From a checkpoint of a small transformer trained on Wikipedia: a variant of SOAP for these matrices.
Each number is 500 + 40 x the weight over its row's rms, rounded and kept within 0 to 999. Layers, rows and columns count from 0. Numbers have three digits each. The size before them is the row's rms in percent of the matrix's.

# layer 7 MLP up, 512x128, rms 0.0591, rows 249-303, columns 0-127
100:473520504539539403470466457450477508477475518513511548504496522454584524420509531471461466459543541472569503508462492478543491504479470523454502496552478510427516451582464554495465536500468470444470527467509507480503516486570502452412430465464493500430457448542507492471511545513511555566563599551504548528533509596442513474487527518523527478511572448562509502496418542542482550518505
095:442539542530488460455482542486491490456493408480558508571509526480461429477543449534480513538495476417532574454476466501542444563504517513518512534417478454469507485512530499488512491494496471507456518503520480526503423466525544515529539516505426480507550466540533474525501581420433472528495471549428492541488467526493509475554553462536571490511497581495492604480457428471457529567575
098:517431499539523562530518506431604503530491494515496606519486441560526462515493469487477410510468512524507519549455406544502457475498439490492534514481536487570394513497500506468445497515513547440497573495407491492461472598479487442478499483495525499514461496503548537453500500516525561469441526415536473529484538562541541473512461509499501521544450538500465503457477533539470536555443
103:476481501491509444450508526501528491527460522595506521548507485596497528536448522490443524489507577489481479522540554498530485510474485484424537476437511498539404598512544494531493445454534490507472525404466543570520459486596599522558472571479487543515459499492443423442556525497519526524512485520476487518493404482464508516476506474482526482505512430463451521523535466518486464443543
100:468538498478544529443538565542492459514476494440512422554484522473546502530572475522517418512507563508495499423450458453462501461510529483406505553507549519455578497473438537464533501513505535513535520484482485475547495563497465432485491573613462526494592470605480512425477478485482493518547524466487470533479549518528487503513549475476528510448457504562445460496545449481513560471491
102:483499531502549535508470466437540525465545481542501477487488537442495473531474549487477439511480548514470566525421513492565574551471532548592510507423456521471476510499439524497508448551481512441524466495514448487574495584484513543507470447478482545488472538479426412532495490577482459573513488490485489430438537489523486465483420550492524483539520546525415495501454455486428552531552
096:553417592537551490518518458448518528527444494545474480470455556483479515406558505464466500550522477532580499454536513536503463493475532474487518531535465546453473494519522430410513563481469471554495498540560462422507511489441498569535533471518554562468599521471514461499458482531526496505439547514471493458522505535566516482492457527435489514507464505466592467540480471546561533551491
098:440441493521513480507592458477518494526438442407524569486562485546486548493545452438535484465527538432479519531525486523498532450480471467485472557476472455475468555517537504438529575494483539522441531446472381553565522462496498438494546520455475520455409538479526445483467533487519533483554514524490492488524447519493538467462557494489487550524516543522484505596535439520494550533467
096:557496528536529567475564510511538485440510447486493420531465397518539525445538524508456425576518502600529493492530557455480506517500505517474539560475490524517478454459431496534540471595507545443499488491583482441465438501491538585537533485511517550482538438491546498487430520448461512501563469504482526475465518531406468492478563430508515509523532515453481498473434492481492523514505
090:446481504502541453506495502479381428474581458524428571456502519500521467544542513505482508477457464492482524502478577448538487426522481450479517507526482533482473444559485462498550472522541481531508528531488465518513466483591492484448567503487445487466403528453472569569530482566489510482524545471460460521572511463491525462558521517530578490540464566463554445476448502506530459511572
092:527546527545557510512567479503485500513492524464468563455541472488419507486466485476537522435511496486463454485500622519458503538408475436477503537491495548484472514579443531461497491541456543544507602521527508550513518521567444456525493531473431525426566454511521469495524435507456497495570519493534461555549463477481525526490397491479480512484514521444578530488455504448549540462512
100:481511475493514533528437563469537427543536537521521503554529451552452503534509457480510574503576530515515443427483531520491492436542474475499474485542572476392482482391519478500499486523438550512513479508525470505510501528445506551470503569502537530494481513518510539478571487479503457492531506503409432496411519489526577499489470486446463561528453552550479512474608526473489564452515
096:514501479480485496439555586533428512450497440520516455518493503494518503483579503445552522452570549458523520550436488502538476445458563465474469500498488498514489440518503471503409527481445507560520564437430532459478533485540508508527457477563462465559469519493533462500552495546541489565487475403457418512523462425491504470477517505526492513419607557518479477508546452548487482488514
092:512487443389440508464522497508469446495556526512498454394489493516515525489492543533502532528559520485503514464557510548477482471501455409516477460574488478546525453482510512590490486457572477510546506485509509374478522557492512511575484536501537515551429498491584542443525591502453566556521532492503457457488521493445561403515493472500511485500516504529499534478532474488517513546544
098:460482496489493519468468430518547542581476516541477486537520550466437436491478489512520500502458451512500583558436559492461524530514516499468552454457455446517565448529480556499509434431566551458449524441519444487501470494531548512542520526557511503499481448525457523479462528509443416556462456464499454471502504484463528472467443549564505433518501506455547575569520459475597543514508
095:542585503524498505512533497577484471522430487553454476551472545505524469528404484557465484532476527477475531470540542532526568438518478499524509522543484534462470482514526451519584498464498514453520467571566524482522454474454486530546466500533617511498526435441585536480515498524534504443486519473568527490507514486505508508542363474505507513565489501528550509540450546417507519491437
119:550459474543497522495463538546534543518520498473574442556479541503509496419575544465519545434533451581447535511447503555484513472484460515537564539513530507545497491409437404418473538511497508546479542415516554439466497483530498483461490511464478530474488536516502492453457484499467501530482500453481474484510494510438553503532534498444413523480539457590486530442491468516580553550511
114:494555478518496433549567518483503485518496519519502554455489455508524394488553541501454459571575540450480486562467524523464590551454517469425510499527463479546537543439484522480547470513492497518498514466499513491517466436549493510553455514489462567410538574533554456539480455478438434505510529464436483474459537548490492410513505528500535414534507484480478484517454550492550456444540
096:437504502479527457521487565572526473516505479485509589445459485491462510585585462502532459530560559484534528503450481517549508487466489584485522533544496479498499496502482508503510502473502542449486525454418488570509525435522401530479502500439436481501482475517560457508549444470450543486455471463556487410551400466524548483492532481519501478534496524526486466522573484589562527463544
101:447530519552507471467515541549448602495494599487457402510444532498486536574502485472499508495498566446440505480446512539453510550488464485495521490482575520533540439409431447549548478444494522498590529444493478533535512458528520512486410485428507497485489563445476550484484540461513498460456541488470491520529504561527515495440519480486527475571496467521479522541560528459544483468542
108:524424495495440570507489517455477464519479505462473492476485547498485450467543405483423455460482475486494494532507567481537472502500431515446533577443533538565476570498526515522503539489463432500401562476553566470524456394491493536538419536506494474493512493594496544497462519498551556488500510549436464454458434511542529513433526498545488505548500424500557503536501505515530496514491
099:481470485493514460550477507561460427479396494545534463533492531519446525475528515472502481492477546483512476474591485557446485463501509498466494529475486523517482512492440479540483508434494529504509483507497571482592487494618556541432515498466474512527491489507445471476496465549457525459574527511491445453514399469577432461501595524543478515405447555538525507521549526503531503489570
096:507468499501516519516501454543495517480467485547522535543527463436497444432513510493464457510514509487464479462454435487548518402476451487532547612490528540525538478490540542519564511477532544414451477540504588523469442511549488450516486472477471532464484527490499505581397471491531485527584556524522516456531557482562448582530463452561482482508511534432487427547507540472515546503530
101:516484583536541463481459515403482450484487457464505466548467427479481478477513480467452481461581533530490456507522512580481524496478518533515497529451497450462532501500530591521487553442525573500488465481403541528456522455513567517512543444460501524488497505560452512455501479441429504541582470525516506478496467508456550543495452527541532469563533615457472550490468565451512516468542
092:450562475532569540530509502453482511519470536522465468521495571543424529520545522483461490492464501488464465528505455530486471510531446593432499563530426535495533603527506526524469492505565465431502476532559563528538477499556485494492510486541490459560479592538457481490394532483456477441473469523481528522487473540489441413467462510506545450558478501562445427514499482476521522484446
102:500520528516481527496526540482466404547481468530452569534541505491471471445464457537486433481525500426501414595429503508489548556486486471429602460540530495498547424485548559459584476497513477524493563491445439493481454487502527479450501531516466499537437565461487524511533448498529539543554491505494556535525466567516508477507456455478513524518555553491454522515493480521480491472606
098:520553524538496511528497489512536397492465532522469490518470551566480531495527564467515521525518499481482485481440504597527501507556441455509488541504522532617510499511434527446390500484498525524483456542497503480493475540521444508468536449474498492561558494498414400503523462570529455565552468529456539560503502512467486421512543498550522466552447522554509479420458480502543545471479
102:468494483493504594433477479483455494627504495507513507574472450495505485492501547529528464441525520521478470538434458498511440503516461489515571544570457564548512562498500475505512488563413472539499495468552483504399543448499395473543562521516482478482554551469480476462525489477516488461552572496486448487467479488521451463396460477522488448518476508447480518480490532548508527442537
098:539507539573464538479526505546471419513502485561517469508516434517530422463509540442475436510528484474474481494497596521531469485481449535527545565484526469544459479524519577500495507522521495555515517463434502532493478489524450450520526504424444461489556485531545408489549518479499518488432529462479511465428492532587523465453552561564466426412533546566516538547536465491477519469466
093:464529510480516538523553512561509570513516440435483554490494528492508539449497549491521479533459518534509528426425462460537497548535459527435526565484460509488452471527513423423506503477567535464508526507530478496485554524534438520603452507484465475545583487511448497476403547518447519483515435456451520468489519504518501490434525520419418436553440507496560500497491421498477517513535
100:436460521488501499465574515479465555440459457479492422478493475455467498497527533450463523532553539453509488507548515473520467461558539485476527508530494466478516479535518467502497587471532556520505479483477539488585467470539518569478446493537480524467446493532542552543598460443466561529423478531490557539421450455502551460464633459552488434536510461472493446467490480470509498445492
094:484499506500460552518460565481510419536547541502510534565473547570451546443527544518486518492464531481424439495527465506483587533489461495522496417510416430504522497517517560533497475460570555417457507515501503531521503501475462549524502474490508500519491607419458467493499526503443420466464476491507477477520497436460507492424423466581549514478547456558469512507498547529528468494550
092:539487506496509511538444557472562477465466473539423526432479488498476548547523525495435557507557441482489545464499473499576486528417483433482516559511481541508492445492492520523497517483542503480483560417467561528553530542485463458542513569527607474434493518516473470497552454529535464534518497501460523558526502498611485485486487500581523474521472469515534509556424514522544385491486
114:525443466504558468461515500495484480485495513537543533471567534492524503399467453524492499428533478468514456428458520535410527456520509521497498534633489496533448524499480502462469543516423491522475479469503503521472570551484488491517471535538437515537478465592496525482519478488512528515519538423405406565498465493557490479494513519505510518516469516528472439489522527491406582542582
093:553418516508512568540511568517527492522602515563392489501524556542504444500511497445484501465478453495555441456472538456490501445440487499419553541522510441515465454504535534489497469538476476559484484477478454487541479539552537473484574472465505477492490510490511512437546471583501475550525440535449481474605452514523523481468548552433544524529526574462499518487504525469453536459537
093:516504506516549409520501468457536435534481526507561424430465514517504522564508493473572479524560435545506488547541450518477490493521510482389534518499449563559483492491465462426507477464541441507472511499526460435573502496537499558519518561445433512483451525455505524469430517472516461481465491454500570552517503588472534456484481522590506469449455450577468491485480521497515542483543
099:488538491528499507534474493473544488525490443422449484468478540532481556459528522444569470527542486452497489455478418508482480465495513475537476419474487500501506497489478449545437536467470459566484499460442559478536532537472529467539462531528410414475445440497474588456499497589463561461518542450543455514502523532530534466544409555497506485515541545570535510434588459511498484507530
096:516520472552538513514481488531493508580488542490586475479497475457513511513449490417530516459509418454515505534468536473476537494490505515505455546511505547496578458425468525450516437455470488467468486505454498483529429548511424521471481488496445477525573416447475529505514607503463482493504525479570483441399524498567558511546490482556519493460536489584533563504514438526506431560514
101:573523496474443487545523524538399403553499450509510508491469457489450475432525495507471487575551466462508518443475506438501528435499483431491467510585505560444563499511493472542451544505507484507486507524519544491450421539509503533545478538492493554431463533483468515524590493494545499525606547526477526494513538479547510452577524496499484578534457505484509487508538514508530484432596
103:518537445559469508539458454570504454436505572545504504462461410428454529510512483591502434537508574402446520517508472524537529452501477501500486587480483498574507416529450469508544500526490563501434498490500515470555466445522517497425525508484463480513512479552419548416521510428513423539535537496528490481515500519503535493507509476477481466542486445445494428546509508458500503485492
100:463438475532534548420477519442497525440499470438486549437455473466481481479535524485519489533492483489536485524441480415494548514518533556397510489450434505434550464487430481439522464541467530466519585429528483560523472542534539423472499464531573534512539536507436530514475554452437547568477474489564536484488448500504552472504523511505457516505479509531419513444498502509532539562499
114:572455527536535486475505481533595432587505559454495497532432490567404561479497549465415449477465477507465558480484470488449438468556425468556475467450461502480500486483542518506512578454445494476531488513512476487544494497501444473482474502519513521573521502466499550528441492596483473474452496484570514446543551502480593497547500461508512498465523523486475505543507432574494478496487
108:499459461600555484462530568459521506465431458460524528509464497492493563541459539484468556465495438561507525546509605496456479475471557507525549498506507507446462534480510529454478492497422503551513452507494507468538518489465429463503547568495555492477521522479518547512445519530553602506385459567483511515456491496481468495517553451529441455457551568531489472528524452472465455454529
099:548428580532530485471525474452490497543551556416431542498517535448529534485494589449522465496473521454497486486476529513487442558516511515499573489433463489521562531486525449474551457480535547499536492511529465486544543498545415440474462477492564511495539498579525494407438481507453533552503574428491482447458561566460473541477585522499462535502482501533491503479472500477438471489537
117:507555498490524467408491474553529466490524478551456461540522441450520502496500519528555468566477526494459502491492491480488497491473475497447443476516479513505522518517551449532521552448564500530476572488426540476525472541531538488457498503555451592498549453517490462507581524483413478476582431467468444492439471566435476470530515435410481534513506483502627522476441510490457522551499
099:509445464545502557480534493456507491519508529505482476522520528519476467492486511541454541479501569551473514456476509508457543508464510618539527558531474551486450436452542463460490476477478462488534532536520481490537554510534476510530501430455481610534422425489567448507457447486511510509444500444496504502494551525541409464539579410534469492522530514451513394509545473453505426463506
101:543517501512545532491485441462516492479537446538470414562474527445471472464500492537407533528494493527440495541504526531533457458525535514504572586504559551530536482410481489554496510419534437526484572508456463530508516489508515510510503476474491511523522463519456534526558451459535445545480507439536542478519508496498480483548450431502523454548507435621525481538528584453474550558555
097:484535564484490413522453535478518529484503434499577483475473494511527492515532581455532566522523471464539508471481481492532501487527468516510448406386474553514434531432428440525513515405488472515495545409519511444515497485588543544538503492485528458505541423466551504517502451489515519558565528472507486490498462521479522493505588507560520513565523427528503490526496484501474570550523
108:510459505564436493517465451442487487476553464471450472537462511473401498498475457489522517453566432432537549497523484529487500482499528498457450510440456519527468521517540527482450490464508495433463522511514482566435593464534498537491527479542446557520424484449544604447470437478470515481522507499519523503542582547494596485467527507552528499470511575531401503503490513497477527563465
108:431456469442552544601539472547600513458452434536484494539465504487436515523441478496465497485532520483502577522442479573463465454495554441533438524489529539521587517515524454531539458550461519477458542547457487521501446465519526541510536485504516478505586479458445570472457469497436511540519509499491461434455504462442497497499434501533481500559511520492482551531538464542449434461508
105:418428442457445564559503535451517478541494466431543582478445517490458501452547500488519516520519567517451516590438529463556540482474525485470549580487501547504506518468521479544498484492494500495382431458522443509513499509518452475479508494565519456485505438566498536456444496424510468519468439448479454479461529557499520438551502515485466527555495461524475495520492477469449450511566
111:523498519500476496503468485449453487545543467520433507642495449577438498581499549502507488461540502506471508516522439447547414549547439498542496503450519537540487551558436588527474542448525487460422539511437514517482435449465450508509465512472501509464447508496508514554439484532475515466550530438486515478498499527475536417481499456541545533507537524485581513422499488507534483466498
103:514495529482465521508472472574585517466538451537507441487527481479500439494476459534487514418494504509542474518519387551458458521495566562488481449491444557545524535470484512493524454483473492536522548494476482541499476487548536491536458404433486555532456485548493442477551534568518491502540585441499620447425519484491484442502448510491523541498514468528533495535484513489609510524534
094:475443530425472562530522539540443415551441441460505545483559466414526458463556416518449483452505601501463477526484517480578506528556475522522528480486428507513458481560520612539534528522517583444556570479516529488490514494463443491548492559506501522450449470502502456515479543465510489448518513486501477479540461490469491481511466472473493544535445475472523494546539471541427485483490
108:493529481455500468514504395495438566557500478469499489473426502494505501488539438486483479464579495523528466492481514576552442489549460451491478512521538520502508524611546420560509530485483510512488533522506564488493483511511500430444496521518539557507451571484432562464463502588556434479534562542469526518480472516562557455475495533451427498603485517551524465515503476469495523526547
# layer 7 MLP down (transposed), 512x128, rms 0.0591, rows 249-302, columns 0-127
096:526521453541504532500541480508456587546460516526438503507487518490505515448597438480502483499502560518403517480508508576392467567547544568533514515489495496527521483523545502447444457454523427578567471496477480534528534529465467544542555458529478480535490572503513456549510486521456410518431478523498509502453486483590479456563492488475499521474495552513491528418506477452520556514496
098:448462498501477537517483475508575553496526483519563536456441427522429508515473500459493466509538461494477435474509467509461492517506508539542429463454589519454539443446500443573516499539469526532457498450559509430502509491516561456484451485481460476522477543544445506555492466504467516505438435483522423456457516555502428440532514523489552424563577469511480431547562468511568475510507
102:352520496516482504469499414510501513524442529436544491434437483513544463507425530547516556467493487528483525494461492462483447525542503489521490522417596470414493570482512510471529535468474485463497502428490507478507447466584520474508565517515522506522487495539547486448565442403490486460448474494489501415449488519471501517470438495558509533483475525530511533409511484532487466501473
107:464556564465544473513587511472503458491535481433409450492441509471490455471495473534506555553471452478486534534453446521529515522503489560492481581579449462543513590486507510542459457484498452475502520464451443479485509491469519479486529546523488457434545521542532510505498525492568425532561501509477473427512492578533438417515459538511489529476463406521479482522510498431475418455498
097:497576458586495523475488499502486591538541475501516495431490519534479573487498515455547540425544455555549475444572485537510495508478391455547518457561493497471452454483522447545470508476409498507575559431498495496467500461489480532483465459490575528506489456558501585542497461483597530489460510549475543497472535474522526467531482486474554465534544494428537478528474478465502465520540
105:440545532545446575532461499524522542530485487480546467477537495569436480459538498524445526420520488456454464470525476489511604538527527510527507520485469474545585492443516565499468502496498503445545587452395508491529441478524460523458552541472489478433477523504472534410535422530498484508483431558534504559558486489499454500511520448460538498492510519480548544453500513464513402510500
098:462516397517468437479510428526515470493449533451456485435534506459501458422485513547521544444536472471522476488524547413445539483500489493525473521502466490511498594495572537495527493542526557414477561464461498486504447436534496462440408522444471533531518472538509427524448501502542526469520497448528544528489399529451534486537537500497500448559499478497528464457459469514572513456541
098:503580503536482467523493472541461520541473495476470471488467433474467541497472523416602465520503525590496507511560522466537455561451555598445567515447490540481557428491483451557497459459535524472488550499520544569487399507553461437481535480435497483443445464523530545555471457469558536463479480520465467479564475454459501526464521509477511494514469534558548499524504534509516519466540
099:481491573513527474470474541482510507498487517471495469415516547557532530494469483453550601430550555521481511424493560445530476448518496515497480494521566458461512470513529459418506433453572423519485488495481554570524527471448455489478484513499499521511453468512517414534570469593514496551453482479543477443501510481531519542523539476443534509374460478507545491516521560519492484563493
095:534475505577446557428456486469532510512556511440521499495555495502581542461512514495572555478570458448416491507467498501485533527438597522522522462488555545536541512451515536525567554486452468428497507510514521489506491494384521483443452513482432505528543468578502516419475513487471480497445535439489526463504518510508512549462490473503500473504430427529438500563464518547498548526467
088:465419495505540487499483555460471520519502467540460465494491454494488494559600491528551421494501462520587513501538476500568487486451523556519543499457443514456528481512538474594482484477511462473499432507564486504545454465498544444483506456511482514521468526477521410476548508481493401406469499516494632471497487518562515452515571517489487513494555461493421512452564487494499512530448
094:517517510536486478510521426575416533492501508525450465525426475390505549514539472551432495472558390530516535528544479460521431469438523495529579474448504453545525477528500484480406447461479518493512492426420489468510480497502534538573498393469508520554464558485520502516543487467467466486492469469488539487519525515460518514446516512509510423480503517483423470500466522521519472521430
095:450455523535556495536445527423495451492505537514511524461502424445393471478412556448517530509527517506502446490431526478453475504406533447457450488519453470499467583511492538490508468509524522389504504523488486499551386479532512492497479492447487475465529517539511465553460407478513550533497543491492478485541433552553503528531566511525520536447473498460482494412503545508481495486502
097:445497557553455583509525528514483508475511490569460394567485504498570606493482460480536441485461553504546471560469499537552511429508472585481441471489497530500484536473497504483512511488433521526514523523472532490535457544447422520457527463450447496439445456536505526496519504517501480455499426503484463530473478478500459467542477540489498528547477453503495577515484436547570566418451
099:530491484544465502468512543464561433508426540528483471427440528514507541487494492447529448540500497542440508466569421512545522584514476457447538535450464464434462493490530475465503478553543476473530523515541513510545500467485468560529416536508498432427502512455513515552449510443509546479508447442464416590430527502500469467467438528513469455595537521523511500525536544472482536535516
094:448490500454466524487516550497505489532507438532550521421526508497525471517495468425490425455521494522548466569467502500482473482566615496475468543479521481480531468511547442472476440506497536531520508461444506520482560515461516488490545489497472438408513538568444467476533476514461525548458501529465430538489411456474539454457562542578443516547550488495505436480522497595569474515559
128:449511537513522519521486562513551496527577501398532465519555469526467515508535512528498496468506496507516463541490558510540505519611487520539575406433422533465493473485438551483419455444520430436515496510538513468499518483412504461467452464543522630478494530500568504511536483545489532476528497432555515515563477493504522457482536527474455452483460439551517491496552494508528484504494
112:536539465513493538419485497458528454581481508524465505480526513428495448493529498478532492533483527505511542448473501441450486554454454524478460506474486484471439463527552489520456497497502477528439498462547528443534552562553451512541637567471366520486473551552533486515491512522451518565516540535505564458511501466503508476494456427500490527562531488509502525509452495503586411536536
099:542546508509618495480468517509531499552475557576468524538538553557550504484497496542461530540456488579497581484481470481523512561494518532531539461508499463509473497553483454502492553521558523487567519468485535520552516475540522461549422454535507443431466522574538481505436554515511445526518482507489440498498531552395497525487508528426489487411489447536549495517541557526576485459453
091:505457494548482493505495487481520539587562548454470493494469512446512491467422505486555529461527522524479495537600490464454501477499553484502520488564470528458512497580509521476572566505552536526488463462416508499521501478515479499459556504530496524478435401522396467540526483486571522503520532519517542496535464545461567566515445522512542512487505513465466391546554484478444565434557
106:483528439454531452438556532501463504513432496530442510523419485523480483584496576545474484525546505517586387529498456519419427482509478457525464493509494500543484513573481581479436538511521555524541497453421407532487492510467526542529509501479521487475543549440500490486496497506534508474478509464521470520491491427489483496578526535507507464505410426489483556464469568490480528459456
111:530496440434537491471557539482492539538459444449527519430506523566520507488542472493561490483496486561439536479511498406522457547508552511457509526472516467527559507499496469427459472434484493537476457553513557506522485517483458470612474465488471496494501502517397534509508597466471412552458483490469473498504504511538484495429443485475473504577479446450496471456538456523434423454542
096:503552552492477541534582538471469518485408490500491562540541492518493521547585493519449491467495468530517547579534468461509542504536522455466518486544446497553487516522467515469490511509549477494469441554452558481406547582489479554517574551540481491492498448529441461501488444551460554458495507472477490541538512530503507513551478477562541476523584435538448472514558461567455429475437
090:420477470475494500520525471558592573515538455479500459520523492482496458523495480561527519578480430476495540460530414522522515499534551463486514541486465577551451502420497435447438471523446491511525512530525551512522506566485546453436513532553441490478525515439547499523548477491567432499531504515469449506482423452512514432521450519499505487614533476494529522439540503502541481428479
092:437481488513535490490556461483551448464578504493543512515572426515502570472529512407504597535470437484522479453460515523528492532480479519476476487495455530533546477550579470506459538480474442548525474454512502513458564436546484508439516511441514488486538482487536516554471472507558472473539547487577539514467470479570601513482513442418530462494436440499496553508546491504458515554563
102:487563460459460501449565489544521439493529488547511513490553534477482524523516501463512521513487504460567436481431516425532474491499493521606518480453496563548396488559484514483407573465523475505462486523522492492512479560539556514476498445469527506511495398464487458451532481541495482459461581490527492481449480452443460522563468532453437437463543465526580537540545487535467500537482
100:523494506545493534484499422536464519519558552461465501489555511499551478490522527511459501550503498490525496491453463485483522444495507581493624532510568492462518485484472536451550545504527494546543416448509480567532496435511502549516510498553520426599507561508514508435530519497490460399486544462518499494532454450415485569471535546473430497524523547462523526478537504577504485599516
104:483524607587531515572453459486508414520472527583531455456493576516466462447529496442525486486398420524475469477489527491529560439483510556473491524515547531466539481409533529500482523501527539484532519489444518486550516525551552482439520459567472495569439494513474514500476498545449439520505525525502523500521542471453551534534510489492468493490470450541489477558437547540469551571513
098:430442500465459542529472466478557478538491449458477544530530529455433444535508543537424466460441520474518493544555548499452449561499514535470476511435518559570499536565468514509517508521464546490449559516542525483523448448462540571489446519434447534578466538581547488506433513523492479493482509452495558477507533458499549542539563469524514491532558507538524452538453490545539517443433
092:527517478497551534459517523472519488511476481493489468520534473443523535517493481480466473472479475522513514511546457528539407435560497505525533498413404502522453465454554445497383422448461531543502467440506528498505626479573487497443543462433514506522494436559477500511506470465484462532518536467471478469409436437464557563490546518513562457459481508494468455481510511505482533455526
102:534550542495498514434481508475448552494485562493553480549538482577530473459555541604464528447498486534511489508552479497452461446495539526496502404507492552525446560425491505544494565523504432502478476523475510498492550520494542541535471552471572425460457479558542511387467504474545578456537531506437514455517502547473446498529533475520470532492493415538453489533537459442502486497505
080:425428546480456450487518498515559568504485482477576459460482495496556529444537524415461498466550477520468508427506483579464512470498583484516516506445495471497516531473535445413531509546471416593544506496471502480515470432476527549463497492556533563500460472572558493523487427535473500558481407490522514511474498523487497506511520516466534541521442506462529451547494460536527482448581
083:512529521529547460478445471454553476557477534522514538524484475448534504475463538452551525524528458532404435525477483461452447453546516523473491574561526454428543477457497496490422563466489552488501539450480445527416486473523495516427450499457486510526482411558514506549461437539505524458538455507506491514516468601422493535463525483546559445462477496509482479556506503496409503486536
105:527547538514525545478467520568581487461532547564504481459499454526591472532385554463545495535506539570430544546490500456429472494493469441499529498477495480506435498446569483525544470490443428465487506579449477478571466476514486546502487540514567459493503507505488498531504487506467538551489465582506538511538534511568484549453498476505504515591503488548471445484519486534455413467490
098:526387433499468398456528459518504537491538576510506419487471488562480445426423572456478481524432486513537499501490541484527484473483517486506446473475500501523445554525469506507467471545557487473457517470523482498417445503440512497518507373470514483476450531504484487481522468533520494478504498507471584498536480515509446473480566489515549523517440456450545415472454420515496504479448
099:538494521544522450480510575479499499553498474527538543460548471510516482495481579501524508514513519553496492482474537501500571489527458493530467503573537463436565480490559467522503569476504574507520531539469523542500476548461477473489566569558572485408544505508501529524527524484472533526502492516470627541584544477522466581517501468485554584596523482522464527588514555525438482488509
097:434522521481545465500520485535501474540480568490415619452552471502523462569560479550488512504467514490527521481491548467559485552541528497511445595462515457456513535536578489522512435545483502480523473538518527477505448468444533522499502468460508494489531453484546461448442442435502528499500452464488413488495536552449526484539530409438515513522471494475436433554438484505569496454466
096:483475477534421466454510530519463524492497516457452488530476514544471509493478489541515512517490483520492412557577460499556607466480550528460505468516491494441499462497510479576506427542455507478472538544494478536521401458521521477430516528524511496478482578455519480451526424548516509464520601526448501542545494562569462504490535454530530516542449502512528587533430549536573562492464
098:531482477527586481532464522495561535420480538578432551472480467570486532514489563539509482477488552551425497466465455536525415471518440508581537536499545522473474507556541482478542511501436472490540453478549510546508479499528509485538521493527499471465506523480476477603485480543457534461493440398490478436551504503556552449439514470445517552542527510504513521540466494546541585548482
105:485572493484510500508489569444524462463551503543507536527446515609573464541491479477529416468416524592528457585468613551506514478466490518493495466553530478474442479499444423515497525469534502515511513492528501499541519484493476489470449536539492470462470583442484505475497434511568483504456473486487439493546553439477529547546525574457523483487505544554562548549475461506494515506515
096:493477533444478529543517426508520568536520537516488513513420526533471502511488507457418499428510494588505508470505528517422477458508490504511481536519567533498524544471501492545547522535502547421534459474559596520480502454447493506578464487464456451441528425422522502516507479519544529475449597476486474488523487489465511439455539508474494574492454522507551506399545492443432459514547
108:453475554477516459488503425471506507477521489520472425536585477484453533489484508534493462555486513531486479502472529591484448518506477547476527469539501483499460572453568499515393565513533432445494529532495534488487475503447560538549431473459444490540425533517576446591455463460531432487518467468525491564535478473478511562556501486519473470504463535542556441440507552498468503444514
094:498503511521444540488447471504529461508512578497458483518536543517488504456545465512556478501510545510550520525445470526528499527521460510457519542476483534501500532420508493453515477470545408511471534441464508476501428561503527484469446557512463573502513417528546475456482478561467493576549524482492483501477450494492559550436432579442478612455566457516485548474495462528483520613557
092:474519437549505468487517501483542583459475538498539535549516548530462516610511467486494494439501435552459503519490564450529493498460500496563532499473550513446536445484441542478450427463482456496434559497472567549481499512491529501439511492481496544514460493476524488464431578419512433423499394470498448461464489489520563530529500536498550460467483493534456528532584479464527499504562
114:478506448508550534526507550514500421507484431484436567502536473459469498483514500533523446473496523535493471437471468558452554489503531523492428497457474469488473621454488464468465490528514474532522417525524629529481578476523546446526524496510485506517426455528464496532480482519497438492529424490550500519538502501571539526452490571516571522504552533555518466456451538503418465516546
096:479446451443463527497511438500508476481483450539481452496426450461471478466508526512462483506498511537501569483600407502523430492437492441536541531526523496500556550568462550484506593535465520506466502500470426460514525475513510528477472468608524552456550567503449530424529494528528524536516525573421532458490494499522448540534481553465500538561535501553560542527459495493508522560512
101:442488461526460435493529484529450523475522626505563560522520516480496481482497545425538461441481481553508527539551512538501472512518452522507505493398550493505530516550472515472547575515574533535508500475530501525482426485560519446508506498499456533486568489518521592400516474451502522440534441555461467439502505521504472487511531540480522582530493454485531500484520584529557463573517
097:533537511542475566546457445501469536431481473507463531560496505469457511505537454534515562511564402538571517514507456545526435506493521467530547481475446521506626541558508535510524507495468531432484499457590451447505420557495474502435502447463447489481478576550468454538494529525511460532486560580531485464480528486450502547510504511508548491521545519508516483543503557459521490442439
109:460476523538522511576504507497589462502539462514475433417421521515506443450511494574547505588509538496439498488487466469468478487565484461496495471490571480489557503464526535438504546488529533512528485581411492521493517520541544498503544540511500494473497626474449518535510521475524512556466497443429509480499460518543508499523510491423495437544512443512441528427431478430532504447469
110:491514506490474471514519525527468457465508448505477527480516485442492499471553430501467502516549481490484504520509525477511507428461402519461559488534452551493489503512467488546518414556536496526517504482444378420474537515540501532559477499501503499440437526640464513548452596537581523494522463487508466585547483520509485436459517493494508524505511462554506465497418578468484477448491
116:490523489527465529565477428474486500541515389495518510469489513475506422481489513511468486534451507483526536546527590488444465527539522472476437506525553511513489452474553528512482465528537623423536510488593568502445504477551456418539480503540491492473584521493536493558572545529480487552504525498498480580457568471475451457454477490549485493503507453424463479482537526512566498473476
113:486497553548467504519523521581475536420551508460518447482464514493503517466536486462468476486475498580532550537550513456488453510442468417450568445519513486543478507467507477501524534520440555539490473522430516526521480453510479482528483444478441536468506439467527506491471494538556458517439561459494531491562482547512543486431513578497556613548478507432460455435430435542446530477482
096:485494475485526501483501491491475444510540512508489487572578451475521513417521484545457576429554455476512466514511522479483525547566523515516434571550486510501499581524486467447427491520510546428417513516498483522451524447483507508551447477506477546522460506493422484491483486460481562469498516427492498479494627508529482492548481513521555408473512501543439482468533526404562484460569
086:529441498545529526462549458526481513545545571514520462522492404511431512503463555439430559455470533539526506506502538562531446516487524502478553518494507568477526507505525437465507546560555499534522519464487508506563461469470535528451452502513536473531485540443521634553593472466458539534522481463475532546517470511556507547525489568518521532514531468616522513522512480446513476559474